Part of a small language model's weights.
Size: vocabulary 16384, 27.5M parameters.
Architecture: LayerNorm before and after each block, no biases in attention or MLP.
Training: a variant of SOAP for these matrices, 473M tokens.
Each number is 50 + 10 x the weight over the matrix's rms, rounded and kept within 0 to 99. Layers, rows and columns count from 0.

# layer 7 attention value, 384x384, rms 0.126, rows 41-77, columns 192-287
32 50 58 63 50 49 37 50 59 37 53 49 42 66 51 25 45 44 52 66 43 63 61 63 60 42 27 48 46 48 70 46 33 50 39 32 74 62 38 46 65 70 44 68 69 43 37 31 63 83 39 38 53 70 51 57 47 34 44 57 57 38 24 39 37 75 60 50 51 49 45 54 62 57 70 53 38 42 50 55 57 50 49 57 53 41 70 44 63 43 54 64 51 51 27 48
42 36 25 70 71 58 48 53 59 43 61 43 52 49 66 36 72 47 51 60 41 64 47 38 68 69 53 43 56 48 50 46 42 54 41 54 45 39 37 43 30 52 59 49 47 43 45 37 46 65 63 49 68 32 51 47 46 51 52 54 38 41 63 79 41 44 50 57 48 31 58 52 52 60 60 43 45 36 60 69 55 44 51 60 57 48 42 38 58 55 43 61 44 59 61 49
54 49 66 42 35 58 45 28 57 79 50 50 56 49 33 48 47 52 64 42 56 63 41 34 46 45 70 31 48 51 35 41 35 54 49 53 47 39 39 41 54 41 78 50 25 32 47 47 53 53 58 44 52 36 73 35 53 46 26 49 51 39 50 55 62 50 69 59 65 65 42 48 36 25 65 52 45 71 46 49 50 55 62 39 48 55 40 18 49 51 60 42 64 53 52 44
65 67 45 29 54 32 62 55 54 49 37 61 42 67 45 53 42 57 31 43 51 43 41 51 55 40 51 47 49 61 58 48 43 45 33 46 42 63 31 51 54 44 27 43 60 36 38 54 45 56 33 47 37 47 69 40 69 53 53 40 50 21 44 58 60 45 65 56 41 54 41 63 60 44 21 35 53 65 48 49 44 60 55 49 45 44 36 57 56 41 99 46 37 54 48 52
45 52 77 39 56 62 43 45 62 38 39 58 39 37 33 50 12 56 51 39 60 56 47 55 43 59 45 48 53 64 62 56 42 62 45 54 48 50 38 29 40 32 20 49 41 55 58 58 40 57 63 53 65 41 70 66 56 60 61 33 54 60 49 73 51 43 70 26 46 51 47 42 48 53 38 34 49 44 53 51 53 42 54 44 30 59 37 53 48 68 26 28 20 70 54 51
42 21 19 61 57 51 36 26 44 41 30 46 51 21 61 24 31 62 42 48 45 49 64 38 63 63 56 52 69 45 59 45 51 52 62 46 55 54 58 57 71 60 56 52 72 54 54 51 66 19 59 52 45 30 42 63 37 51 32 48 47 65 70 43 59 52 70 51 41 52 45 41 45 46 73 57 48 44 61 42 59 42 40 41 38 50 26 51 45 52 61 55 49 71 56 57
47 55 60 41 58 47 48 50 60 58 66 42 67 47 27 54 60 58 47 56 59 35 36 34 59 39 60 44 36 70 28 39 63 52 62 67 64 45 70 49 42 56 25 67 53 49 44 70 45 50 28 38 39 67 80 40 67 38 45 67 37 55 36 41 43 65 49 49 82 61 54 44 65 42 46 65 47 41 45 52 51 19 49 53 41 58 58 45 58 48 47 61 50 63 58 57
49 45 48 35 41 55 67 59 42 44 72 60 41 34 52 37 26 40 52 66 48 34 68 55 63 44 25 42 39 65 72 73 53 45 47 48 63 43 51 30 31 46 54 34 57 51 57 46 40 63 50 54 31 49 70 47 54 44 61 40 47 55 52 53 49 49 66 52 50 53 45 66 41 56 58 59 47 51 46 45 43 47 69 39 44 46 54 59 53 53 49 59 73 67 71 41
65 47 44 37 47 62 21 51 67 55 59 49 50 65 88 41 34 60 47 52 44 30 62 32 39 57 55 51 47 66 48 46 56 45 65 63 50 50 56 46 64 38 57 78 50 44 39 43 66 63 55 59 57 69 14 58 58 36 64 33 52 67 40 48 74 26 50 52 49 50 60 45 28 58 37 33 50 38 24 44 53 39 29 46 69 42 43 61 50 37 54 49 66 46 50 63
60 51 48 44 34 47 53 22 48 60 66 46 74 40 61 34 57 58 55 43 49 76 33 57 55 42 65 54 60 48 35 50 38 54 43 51 71 35 50 36 44 50 53 50 48 49 48 58 62 42 48 50 35 66 44 71 61 61 68 58 45 45 69 69 44 48 47 51 58 41 61 44 62 39 65 71 59 58 81 40 53 38 72 43 61 51 39 61 73 44 50 42 58 58 63 52
37 53 49 43 57 55 40 51 57 46 31 65 47 69 49 30 51 49 48 36 35 79 61 53 75 47 31 38 36 61 58 47 61 52 54 74 52 61 23 45 36 56 61 40 58 40 41 37 51 61 53 50 61 57 64 52 56 40 31 54 43 55 43 80 78 49 55 60 57 53 48 61 50 42 44 57 41 82 58 55 61 73 54 69 22 69 47 55 24 63 62 50 30 42 38 52
40 53 59 56 45 59 50 40 57 47 59 59 53 50 56 43 17 23 33 48 47 63 65 28 40 48 50 57 71 60 47 50 41 60 48 62 25 74 47 37 59 53 54 29 53 42 38 55 41 46 38 56 45 59 48 60 32 40 57 63 47 61 30 44 47 55 70 52 49 70 53 49 25 45 56 45 42 35 38 32 47 38 68 54 58 51 31 19 63 26 60 33 63 53 66 50
54 37 48 59 43 61 73 65 56 68 67 69 40 42 39 42 43 54 45 53 52 42 53 45 26 53 25 61 51 33 42 36 28 59 48 50 52 44 52 53 53 51 71 50 60 42 43 42 43 43 62 48 30 39 47 50 64 37 22 51 54 51 45 40 60 55 54 49 55 52 65 53 45 46 40 48 54 62 56 62 48 44 71 55 73 29 48 42 58 41 58 46 34 61 47 62
50 50 66 53 54 51 74 75 47 51 55 33 43 58 56 55 67 46 24 65 52 49 61 41 46 47 61 53 55 62 34 52 49 59 45 47 42 54 15 72 67 59 44 48 45 36 43 27 46 42 56 43 65 42 51 45 52 42 59 59 51 54 46 50 48 53 25 38 63 43 44 54 47 48 50 52 43 40 66 52 51 37 84 52 39 38 47 51 37 59 49 53 41 18 31 55
60 53 42 51 66 65 65 26 49 37 69 19 68 64 46 63 43 59 47 65 47 47 51 57 62 38 35 64 61 62 19 72 62 57 48 42 37 54 53 53 51 47 62 66 33 73 37 56 40 53 41 41 32 50 48 44 38 42 54 49 56 36 44 55 38 60 37 50 36 53 47 42 50 53 35 55 77 44 49 55 69 64 31 41 41 37 50 56 57 56 70 42 47 45 48 43
57 54 58 70 33 47 42 39 54 65 58 53 57 51 67 56 40 53 41 48 57 56 80 56 31 44 49 65 48 45 65 73 38 53 46 65 30 47 37 60 68 63 44 59 41 40 79 58 40 62 40 60 56 53 55 50 34 83 41 53 46 37 44 42 49 64 38 39 48 61 59 46 44 54 60 55 41 44 57 43 50 68 56 74 61 65 43 62 56 47 61 49 49 22 42 42
61 38 54 49 36 63 25 52 58 39 27 50 46 64 63 52 37 49 47 55 55 48 58 46 42 51 70 42 55 71 41 39 67 55 65 26 32 49 60 50 68 56 63 54 53 49 39 47 36 47 45 26 53 55 53 40 32 51 49 39 42 66 38 60 49 73 50 63 36 31 59 50 52 53 52 44 50 61 65 39 71 53 56 48 51 27 70 51 33 36 45 60 50 55 65 40
48 74 40 56 53 44 46 38 58 33 50 39 47 74 42 54 37 57 37 36 44 66 47 41 33 44 74 49 31 70 47 76 59 51 36 34 57 39 42 55 76 49 50 49 66 61 57 63 58 39 42 61 58 68 61 48 52 45 52 50 43 57 53 59 59 55 68 55 36 42 54 57 38 48 46 51 38 44 30 65 68 39 50 21 59 58 82 66 63 48 34 48 26 59 70 54
59 54 33 34 45 48 65 49 43 35 49 61 46 48 61 34 53 34 56 60 17 30 48 50 38 47 57 24 59 43 58 43 60 50 50 44 35 47 34 47 55 35 51 43 62 46 64 33 48 55 42 43 41 60 56 48 38 53 64 44 38 35 35 37 58 62 56 60 68 48 26 63 42 53 48 52 50 48 23 40 43 56 59 47 52 62 57 49 62 71 28 43 41 37 56 55
43 57 49 78 52 39 53 62 50 48 12 60 56 39 25 58 49 56 57 51 50 53 39 38 47 48 66 38 59 65 43 54 48 48 76 58 43 54 51 37 50 64 63 51 31 40 45 44 55 70 63 70 41 20 37 53 63 61 65 31 61 53 64 46 51 32 23 57 45 49 40 53 67 47 38 55 51 23 74 63 61 53 56 56 47 47 54 27 55 61 61 40 73 52 62 67
64 44 52 67 47 54 48 79 39 34 60 60 62 41 43 64 67 49 82 47 63 43 71 61 46 63 24 55 49 43 46 55 60 52 50 52 48 30 37 65 53 34 53 45 39 46 60 55 41 55 70 62 36 48 64 47 47 43 66 31 52 77 45 38 76 45 44 53 24 41 61 67 51 55 40 40 64 52 44 49 60 47 39 44 47 73 50 42 53 54 49 27 48 67 48 34
29 37 56 60 44 37 54 62 50 30 41 55 41 54 62 55 51 41 53 33 70 59 26 66 54 54 50 45 48 58 69 41 64 46 40 51 51 37 46 49 31 45 55 42 60 51 45 51 48 12 43 50 50 65 70 53 50 39 45 41 40 54 52 54 47 50 44 66 51 44 36 48 38 51 57 52 60 34 48 66 59 30 26 56 49 54 65 66 63 48 53 35 27 25 55 77
39 85 67 51 59 51 51 45 64 45 51 55 53 32 24 41 41 68 73 44 42 42 50 48 58 58 57 29 53 54 38 54 57 68 29 48 38 54 50 52 69 33 64 57 49 74 49 54 56 35 47 47 47 59 47 66 57 45 39 42 75 53 57 55 60 83 29 42 57 41 54 57 45 53 46 58 40 19 59 62 38 58 30 44 48 55 26 68 67 42 51 64 40 68 46 29
65 48 71 70 41 59 61 37 49 49 51 35 54 66 44 50 50 45 47 42 55 49 55 63 41 49 59 61 57 42 67 67 64 29 62 54 52 55 39 50 50 45 61 48 42 46 52 55 50 44 46 45 67 51 55 54 64 43 47 54 26 45 69 74 23 57 53 56 21 49 62 60 38 38 49 56 47 58 34 51 62 69 58 37 47 64 53 54 49 65 53 39 34 62 49 64
53 56 43 42 55 52 49 30 53 51 57 52 75 60 54 48 64 42 43 28 64 36 46 42 51 56 39 59 53 65 28 40 47 48 46 59 51 52 44 42 40 40 45 35 45 35 71 53 70 46 36 52 64 43 59 47 65 50 31 14 40 49 40 51 44 45 37 41 49 57 54 45 64 40 49 66 38 72 71 31 47 40 37 48 39 38 55 53 42 59 34 24 50 58 43 57
49 27 51 36 33 31 36 50 59 55 60 48 60 64 37 60 37 68 46 59 54 53 44 47 50 37 42 58 62 59 54 53 62 55 46 53 47 46 83 51 47 44 44 35 39 70 49 58 36 38 34 65 42 46 48 53 63 49 51 53 68 75 63 32 58 59 36 53 39 45 50 33 40 57 42 43 43 71 45 51 62 39 27 34 64 73 73 67 48 48 38 56 57 36 33 56
35 57 73 66 43 52 44 45 30 44 28 48 61 42 70 26 50 46 47 65 37 38 58 55 53 45 50 43 52 68 64 62 62 46 59 61 44 22 55 57 53 62 46 50 35 45 30 54 56 46 48 56 49 57 50 51 49 48 62 63 43 49 49 65 55 52 64 53 44 63 49 80 62 39 43 49 67 51 16 40 50 53 41 53 41 53 57 44 60 40 54 41 54 54 64 43
57 35 65 52 63 54 57 49 46 41 61 41 46 53 33 47 39 39 38 50 60 50 48 57 53 59 49 46 38 57 66 36 46 58 55 46 65 65 26 29 48 37 62 75 45 51 51 26 72 28 53 65 40 52 53 57 55 35 46 54 39 45 57 61 43 62 48 32 58 41 46 23 62 50 46 34 58 22 51 23 68 30 57 55 37 40 34 63 55 64 41 66 41 52 36 48
41 63 42 61 56 48 48 48 44 26 45 40 43 45 51 46 36 58 25 55 44 64 54 35 57 45 55 50 51 46 69 61 29 42 55 69 39 46 57 51 47 54 30 37 41 59 58 41 46 52 37 72 60 38 29 54 52 50 37 44 57 53 65 21 53 52 71 68 66 49 54 28 47 52 63 69 67 53 35 44 41 62 78 50 57 53 13 47 51 49 44 43 69 58 53 49
45 52 30 45 33 58 53 27 47 54 43 43 58 53 40 45 50 48 69 53 58 39 45 42 55 51 57 66 45 32 42 44 64 35 58 42 56 49 51 53 59 38 12 51 53 48 42 43 54 49 66 47 18 45 43 41 56 42 44 39 44 43 40 66 48 53 66 49 54 28 46 62 44 60 47 54 62 60 71 49 48 54 74 60 24 48 36 56 51 55 51 47 41 63 54 41
54 30 44 50 62 54 57 51 53 41 59 34 61 45 72 35 39 57 39 33 42 64 50 45 50 42 55 38 51 43 57 63 53 39 22 34 50 69 70 44 33 58 52 58 63 53 54 54 38 52 60 53 43 41 48 42 63 64 71 68 48 60 57 39 49 55 38 40 50 42 41 43 52 42 40 52 28 38 26 60 58 46 54 18 50 56 40 43 49 40 41 39 43 52 47 55
67 37 35 53 41 56 40 67 63 41 62 50 64 58 53 42 57 59 53 32 45 73 60 45 50 57 53 50 43 72 45 66 37 53 58 33 45 36 58 50 63 63 39 54 42 55 57 62 46 48 58 70 28 49 57 52 47 46 42 50 34 42 44 30 50 68 51 61 65 63 38 56 52 77 36 37 55 57 41 27 43 51 22 60 57 52 48 52 50 52 62 58 56 74 52 59
41 55 45 73 33 49 38 43 57 44 41 56 52 50 46 56 59 50 45 49 48 57 48 67 53 76 65 48 38 52 50 64 61 51 39 62 75 55 49 51 47 48 48 57 41 62 48 43 43 32 49 44 61 37 48 41 63 52 41 53 36 72 40 64 49 35 67 46 44 51 41 55 47 44 46 66 39 72 74 24 70 57 56 33 50 54 61 46 71 40 54 45 46 47 54 31
52 53 49 30 66 67 38 62 56 51 50 38 60 53 47 45 39 35 47 34 34 52 55 45 27 38 31 54 57 46 40 54 40 53 63 54 90 60 53 51 74 32 59 33 52 52 43 54 48 57 45 67 56 05 40 44 65 34 45 39 61 59 70 41 49 57 54 48 54 53 53 38 57 62 68 35 38 59 63 48 61 50 67 40 51 49 62 34 51 58 45 42 69 43 37 76
69 52 37 60 45 34 54 70 52 56 15 44 51 63 47 57 29 65 65 53 62 55 37 36 49 43 49 43 43 60 69 60 39 58 54 45 63 49 46 58 67 48 62 56 64 58 65 45 46 52 49 27 56 63 49 60 47 39 54 35 35 46 52 46 59 66 37 53 51 55 42 45 42 45 51 66 45 59 35 51 56 44 38 34 60 36 34 53 47 36 40 57 22 64 70 32
38 41 37 41 56 61 55 59 50 65 48 49 60 15 65 53 48 24 47 59 52 71 31 51 49 35 39 45 73 26 53 63 58 61 61 53 58 39 50 35 50 34 67 67 42 60 57 35 39 56 49 46 65 69 57 41 80 63 48 52 52 42 51 33 43 58 54 58 37 54 75 41 56 37 40 52 39 49 71 45 47 67 46 50 68 42 45 38 51 51 48 69 38 37 57 35
47 38 67 57 45 62 56 70 25 51 39 60 39 36 46 39 75 56 55 61 36 60 52 41 77 48 44 59 62 30 32 53 51 38 60 52 45 50 73 56 61 40 43 56 50 47 71 47 52 70 58 68 61 52 50 39 66 46 45 61 62 40 46 53 49 53 63 51 31 54 48 48 43 37 38 47 38 60 47 63 45 50 52 53 47 55 71 17 38 56 39 48 40 63 68 36
# layer 7 attention output (transposed), 384x384, rms 0.109, rows 41-76, columns 192-287
45 39 43 52 35 45 49 44 50 40 57 45 38 69 59 32 42 46 58 48 35 68 62 58 63 49 39 37 54 33 55 39 45 38 46 45 58 58 42 47 60 65 46 73 59 54 42 45 63 62 35 36 57 63 55 55 39 37 45 56 59 48 47 41 41 69 59 40 48 55 60 59 59 62 50 39 39 50 35 61 41 58 46 66 52 29 50 44 58 39 56 63 38 54 32 52
61 36 29 58 72 83 47 57 53 49 54 32 56 53 57 47 56 41 52 57 48 46 49 42 55 65 51 53 51 53 65 57 42 54 53 53 41 48 46 36 41 50 51 46 43 62 40 49 50 60 62 47 58 45 39 65 60 58 51 51 50 45 59 65 56 35 64 57 58 27 60 34 49 64 56 49 53 54 75 73 42 40 53 52 48 44 41 42 72 47 48 65 60 48 66 59
45 54 61 53 36 57 62 38 51 63 53 65 45 52 35 52 42 48 61 46 56 68 52 29 56 41 55 40 58 55 46 30 45 59 42 52 51 45 53 38 51 51 60 52 32 33 35 50 54 57 61 30 64 32 51 36 50 28 37 55 39 15 51 43 51 46 57 34 71 68 43 50 38 26 54 60 36 57 44 62 50 41 55 43 49 52 46 42 58 56 53 50 67 62 49 33
58 79 42 30 51 29 46 50 46 63 46 67 52 50 57 57 49 44 44 31 57 31 51 54 58 35 52 40 49 77 56 62 44 45 28 39 32 60 35 48 38 55 37 46 48 47 39 61 53 61 35 42 40 43 61 43 62 53 50 45 50 33 53 54 36 47 53 42 49 54 40 62 45 54 23 47 43 63 55 61 49 64 41 50 45 57 20 53 58 31 72 48 31 59 47 39
44 63 74 48 47 54 56 53 56 44 42 51 30 46 40 61 35 58 55 46 54 61 37 56 46 52 53 34 63 50 73 38 40 58 47 64 45 57 48 31 45 36 27 46 67 59 46 48 26 72 68 53 52 51 57 68 45 63 49 38 69 58 51 75 50 42 69 48 40 49 48 54 48 46 37 38 55 40 63 58 29 32 69 38 29 58 43 55 51 62 42 35 12 57 46 61
59 39 41 44 68 45 50 28 37 49 30 55 50 34 41 40 33 56 25 41 58 49 70 45 64 71 46 65 61 46 52 65 57 56 59 52 49 50 45 48 66 62 62 47 72 62 49 48 61 22 73 47 48 47 36 44 38 50 29 51 47 55 82 44 51 52 66 41 40 55 43 38 49 51 68 62 49 44 61 47 69 51 45 34 48 66 35 43 42 51 50 57 49 63 50 51
55 45 59 38 30 49 65 52 67 63 73 38 69 43 35 62 45 62 35 48 71 36 50 39 67 49 50 46 41 53 39 41 53 44 57 53 73 46 54 50 44 51 25 44 40 50 49 52 60 40 31 46 57 75 79 41 67 49 53 54 39 43 57 46 56 61 52 45 68 55 50 34 63 31 40 53 49 33 40 60 47 35 46 57 39 46 61 42 52 36 38 54 42 63 51 52
63 38 53 43 41 59 65 59 45 53 76 67 52 35 54 49 44 55 49 47 47 29 75 54 56 51 32 44 40 59 81 65 46 41 64 43 55 57 48 44 43 53 51 60 45 54 52 41 33 64 43 64 31 38 73 62 55 32 56 43 43 42 47 49 48 56 51 54 48 53 51 48 38 68 37 46 41 57 39 43 34 40 72 30 50 37 49 40 45 46 33 50 71 51 70 50
45 51 47 36 50 64 43 49 52 45 52 45 50 63 93 43 43 67 40 50 45 27 54 33 43 56 49 39 68 71 36 51 51 50 64 65 64 65 60 36 61 39 50 57 63 56 62 33 82 58 61 48 58 70 40 62 60 46 39 36 67 66 47 52 60 35 56 38 49 52 53 36 35 52 38 40 56 47 30 39 58 49 33 48 71 47 35 56 53 31 64 51 47 37 46 68
48 48 43 56 45 38 56 29 46 56 69 51 68 30 61 28 68 47 53 39 65 59 47 58 39 48 49 52 60 56 41 54 42 60 44 59 66 54 52 39 41 36 50 56 48 69 46 52 64 57 53 68 43 55 39 55 62 51 61 58 39 54 61 57 35 48 34 47 51 43 52 54 76 37 59 56 69 34 70 46 53 49 72 32 51 46 35 60 68 46 34 50 59 54 53 41
37 54 43 62 64 60 52 53 57 45 51 60 59 45 34 35 40 58 49 39 42 70 47 46 78 45 29 39 37 70 53 55 58 42 43 63 53 47 37 50 57 55 62 55 62 40 23 42 42 43 69 60 53 70 67 54 51 40 63 57 45 50 48 68 75 38 63 63 56 36 67 50 56 53 35 64 37 72 58 50 60 59 56 58 17 75 53 60 18 57 53 52 32 48 32 61
21 42 68 56 37 60 61 52 39 51 57 64 42 50 50 38 36 39 27 48 50 62 62 44 49 51 58 51 60 56 60 41 48 53 40 71 39 56 48 38 65 49 47 51 47 46 48 58 49 47 30 54 38 41 44 43 39 47 59 76 62 47 30 46 30 71 57 53 57 76 57 33 42 47 43 56 57 40 28 49 54 41 58 46 57 33 27 41 42 29 62 20 55 49 60 47
53 67 58 60 35 54 61 56 60 68 64 61 48 46 51 54 35 64 59 52 49 34 54 49 44 68 38 59 39 36 31 47 49 64 58 46 62 40 48 48 80 39 51 42 60 42 46 53 41 34 55 39 39 44 56 38 48 47 41 52 45 54 49 45 61 57 27 51 42 43 65 47 50 63 54 48 61 59 53 66 62 47 58 41 71 53 52 44 50 60 53 51 39 54 44 35
58 61 60 54 55 63 66 67 55 60 63 33 33 63 56 41 61 39 33 59 52 53 60 53 32 50 61 49 47 56 23 59 45 65 58 47 36 43 48 53 72 60 37 52 38 49 49 40 36 61 46 31 53 57 41 56 55 45 42 54 57 59 55 51 45 59 23 55 51 28 31 53 52 45 50 49 50 43 71 39 53 45 61 43 20 49 53 49 39 44 52 48 46 24 34 51
56 41 45 54 46 61 62 44 52 35 73 28 55 53 42 56 43 60 42 56 36 31 48 42 63 44 35 63 57 64 33 78 69 41 49 44 49 51 47 49 48 46 56 60 35 66 50 62 44 57 55 39 43 60 52 42 41 50 61 53 58 25 58 54 57 59 37 58 38 45 55 36 51 63 47 51 56 56 62 75 75 80 44 48 25 41 53 48 59 55 65 41 52 40 56 39
45 41 52 63 40 27 49 54 61 66 41 54 53 38 55 47 39 60 46 46 52 66 74 44 48 64 50 45 56 56 58 56 45 38 51 69 31 45 39 46 62 37 46 59 35 58 67 61 49 66 44 45 52 42 50 48 39 55 32 63 34 40 37 43 38 51 34 56 50 54 58 51 45 52 52 37 37 41 66 42 49 52 57 66 41 53 49 51 51 32 73 48 59 41 60 68
47 53 54 44 34 81 37 42 48 47 39 47 42 64 51 48 25 50 45 51 55 51 75 47 41 53 60 54 54 75 49 44 41 54 49 37 58 38 60 53 54 63 57 55 42 59 36 49 42 50 51 19 49 62 47 35 46 46 43 43 47 52 42 55 66 79 37 59 37 36 58 49 39 61 54 37 61 53 62 33 77 55 50 67 62 46 44 53 25 46 53 41 59 42 55 32
47 56 52 52 57 47 65 46 64 42 47 48 49 56 56 57 31 66 40 43 48 62 39 55 37 58 65 52 47 64 57 49 66 44 49 34 54 43 34 60 56 52 59 44 71 73 48 61 42 38 47 67 70 59 43 39 61 38 56 53 52 54 41 51 49 64 57 46 51 54 57 31 37 46 47 47 51 51 37 59 41 49 53 33 45 50 52 72 64 57 30 49 28 48 55 58
37 48 50 53 58 64 72 39 49 34 54 51 48 31 51 39 46 56 71 58 40 46 43 51 59 45 49 42 68 55 56 42 56 54 53 46 50 48 34 44 46 48 29 47 63 39 59 42 59 52 49 41 52 47 52 48 32 48 56 69 46 39 20 42 53 60 35 55 70 73 21 57 44 64 33 57 43 46 19 32 37 57 78 62 58 50 54 42 46 57 39 38 30 42 44 55
38 42 49 63 60 37 49 64 75 54 19 61 43 48 30 67 45 77 53 53 54 58 40 47 57 45 64 54 48 45 54 56 46 48 67 59 40 66 39 43 54 60 58 58 37 37 56 48 58 48 62 67 41 23 40 49 62 40 80 39 46 60 71 40 54 40 25 56 53 51 48 48 67 65 25 42 64 42 67 53 38 46 58 59 49 49 55 49 42 54 61 44 66 46 52 52
58 67 46 61 44 53 38 64 32 34 58 68 53 51 54 56 80 43 72 58 63 40 52 47 54 62 40 67 52 49 62 47 55 47 42 55 47 29 46 53 53 45 45 43 42 60 56 50 50 56 68 58 26 54 60 54 47 40 59 38 41 69 37 28 68 45 45 45 36 52 37 61 49 50 49 39 61 65 42 44 59 41 39 31 43 75 54 34 71 54 55 31 48 65 45 58
41 51 60 62 48 46 60 68 60 29 51 49 43 53 47 50 56 44 68 30 66 52 52 68 60 46 36 24 41 48 63 50 54 60 35 45 46 37 48 33 51 55 48 49 46 69 38 63 46 28 41 51 42 61 62 52 43 53 34 39 39 46 60 51 49 33 50 52 45 46 42 48 47 47 54 46 46 26 48 60 60 33 46 58 36 60 51 61 53 50 45 49 28 25 54 52
45 72 58 49 54 61 50 42 57 44 74 43 35 39 16 37 57 62 52 49 49 32 60 35 53 57 56 39 56 56 39 52 32 63 35 48 50 48 57 57 53 38 60 55 54 63 34 48 51 32 49 51 51 65 36 60 70 35 46 43 70 46 53 69 58 52 21 42 43 27 56 51 47 57 52 58 32 33 41 59 38 50 52 56 44 56 36 54 66 37 50 69 36 52 57 34
40 40 68 56 50 50 57 42 51 57 53 40 54 66 50 56 54 37 37 35 61 55 56 55 39 45 60 66 54 51 56 58 54 51 52 50 66 47 47 37 40 52 53 46 40 41 43 52 51 49 43 58 68 37 61 54 55 42 43 43 24 53 67 72 34 52 44 54 31 52 44 69 31 43 62 53 53 66 40 62 75 59 72 41 47 73 44 45 48 61 40 48 36 62 36 62
50 72 60 60 57 61 56 56 66 42 41 60 52 61 64 45 56 64 45 27 53 44 38 51 50 47 39 67 55 56 31 52 60 56 45 59 48 51 42 48 38 45 47 34 50 44 62 43 47 59 52 54 61 59 65 35 52 43 36 39 43 49 46 38 38 55 42 58 50 43 47 49 67 37 51 69 48 54 62 34 47 38 35 52 48 48 53 57 46 42 32 34 44 69 52 49
42 19 52 52 28 44 46 50 61 44 63 54 69 63 32 64 38 70 49 55 57 63 34 50 48 30 46 49 58 53 54 52 36 58 59 44 62 51 69 49 43 51 52 27 51 68 61 63 43 41 24 61 44 45 65 48 69 55 52 52 65 70 56 10 67 58 39 48 47 47 47 59 35 55 40 33 56 57 36 48 69 47 37 44 49 58 80 53 52 38 41 56 59 47 38 57
26 53 68 60 50 49 34 47 45 46 40 47 56 46 88 56 51 49 57 46 38 38 55 44 53 37 59 35 45 63 59 58 48 39 65 55 32 43 63 72 46 46 46 59 42 49 48 62 66 48 39 41 60 46 57 52 55 42 54 46 34 63 42 61 57 42 68 51 26 43 59 56 59 35 50 52 50 54 25 45 49 35 45 61 41 65 44 58 73 51 49 56 57 52 44 48
60 36 57 55 77 60 41 54 39 47 59 50 50 67 42 49 40 49 48 36 62 47 51 55 40 54 45 52 55 51 70 41 47 52 40 48 58 57 44 37 60 48 51 47 40 40 53 26 58 56 46 55 35 53 45 41 49 39 50 62 34 58 59 61 52 61 57 41 65 54 36 56 73 45 48 43 41 41 51 26 72 45 41 54 42 59 39 55 55 58 44 52 36 36 37 50
39 44 48 59 51 37 37 44 62 48 58 62 45 31 58 50 40 69 24 56 42 72 70 37 66 53 51 46 60 56 64 59 33 44 58 62 48 53 44 46 51 40 43 44 38 45 59 55 47 60 24 52 56 46 27 51 33 56 42 46 43 55 56 40 42 60 75 57 65 44 48 53 43 46 64 58 44 61 36 43 49 66 67 33 54 72 36 39 38 37 44 44 57 69 59 55
46 64 40 50 34 52 40 35 60 59 24 49 44 49 62 48 36 45 61 55 55 41 32 44 55 53 53 55 50 51 54 51 69 41 57 32 52 43 54 61 53 34 08 71 54 48 61 32 45 52 51 62 39 44 47 41 42 51 41 41 41 45 48 49 59 50 59 48 38 41 41 57 49 66 29 60 37 60 48 66 41 34 67 53 42 37 37 63 46 55 48 45 42 62 55 38
60 44 58 57 40 55 47 52 42 50 53 50 64 50 57 42 35 63 52 39 50 73 62 58 48 38 49 41 46 35 58 54 56 49 37 32 55 70 60 54 36 67 47 57 54 57 50 49 36 53 63 35 36 38 44 47 44 57 66 57 38 63 67 38 40 39 50 49 62 52 33 38 51 43 51 57 44 32 33 71 59 43 42 24 44 46 32 55 52 41 42 49 53 43 59 51
42 51 28 42 53 61 47 61 76 46 72 51 70 60 41 58 76 51 54 46 46 69 56 56 38 63 55 46 49 75 47 65 32 45 49 53 45 28 49 61 61 55 44 52 36 42 35 66 50 38 61 64 24 54 51 51 48 51 58 53 46 45 41 46 43 51 42 58 66 72 36 39 45 67 35 46 52 62 51 48 39 60 20 62 55 56 44 46 35 48 61 45 43 73 45 42
43 64 37 68 35 40 48 47 44 45 47 52 60 37 43 60 48 45 49 49 42 55 40 68 54 71 57 43 38 54 58 58 56 42 33 56 72 44 51 47 45 55 46 51 44 67 45 34 55 39 62 43 52 45 52 33 50 48 38 54 44 68 38 58 46 32 60 36 48 45 50 55 46 28 58 57 61 64 63 20 60 45 51 37 44 43 59 48 52 41 54 53 44 61 54 34
54 53 52 44 48 60 55 57 44 40 49 40 46 45 48 56 39 23 53 39 42 55 56 43 25 50 32 52 60 46 39 51 40 43 51 44 82 65 40 56 61 59 46 39 56 54 62 63 35 73 42 51 42 26 40 46 61 27 26 49 58 53 52 41 41 59 57 57 31 63 37 54 55 61 73 40 51 62 53 40 48 58 57 47 43 49 69 41 41 51 43 41 52 35 15 39
69 39 54 73 53 41 46 41 48 48 16 41 61 57 55 46 37 56 73 47 50 38 38 50 58 39 45 47 39 61 61 54 47 61 66 68 53 50 52 68 77 48 64 55 56 53 54 47 50 51 43 43 50 63 33 48 50 35 58 49 49 53 48 43 62 90 33 41 55 46 55 36 35 43 43 59 43 51 39 30 63 44 49 25 48 57 40 55 44 49 63 52 30 54 79 47
28 44 41 54 58 48 45 51 59 54 46 58 51 42 64 51 49 38 57 59 54 58 43 48 64 35 61 41 65 46 55 52 58 63 57 53 68 52 49 43 55 53 69 66 44 45 60 40 36 50 59 54 40 51 54 39 82 53 49 37 59 37 54 52 48 56 50 72 26 66 69 46 44 40 33 56 49 53 50 48 47 55 62 48 58 53 48 49 55 62 49 55 46 41 36 45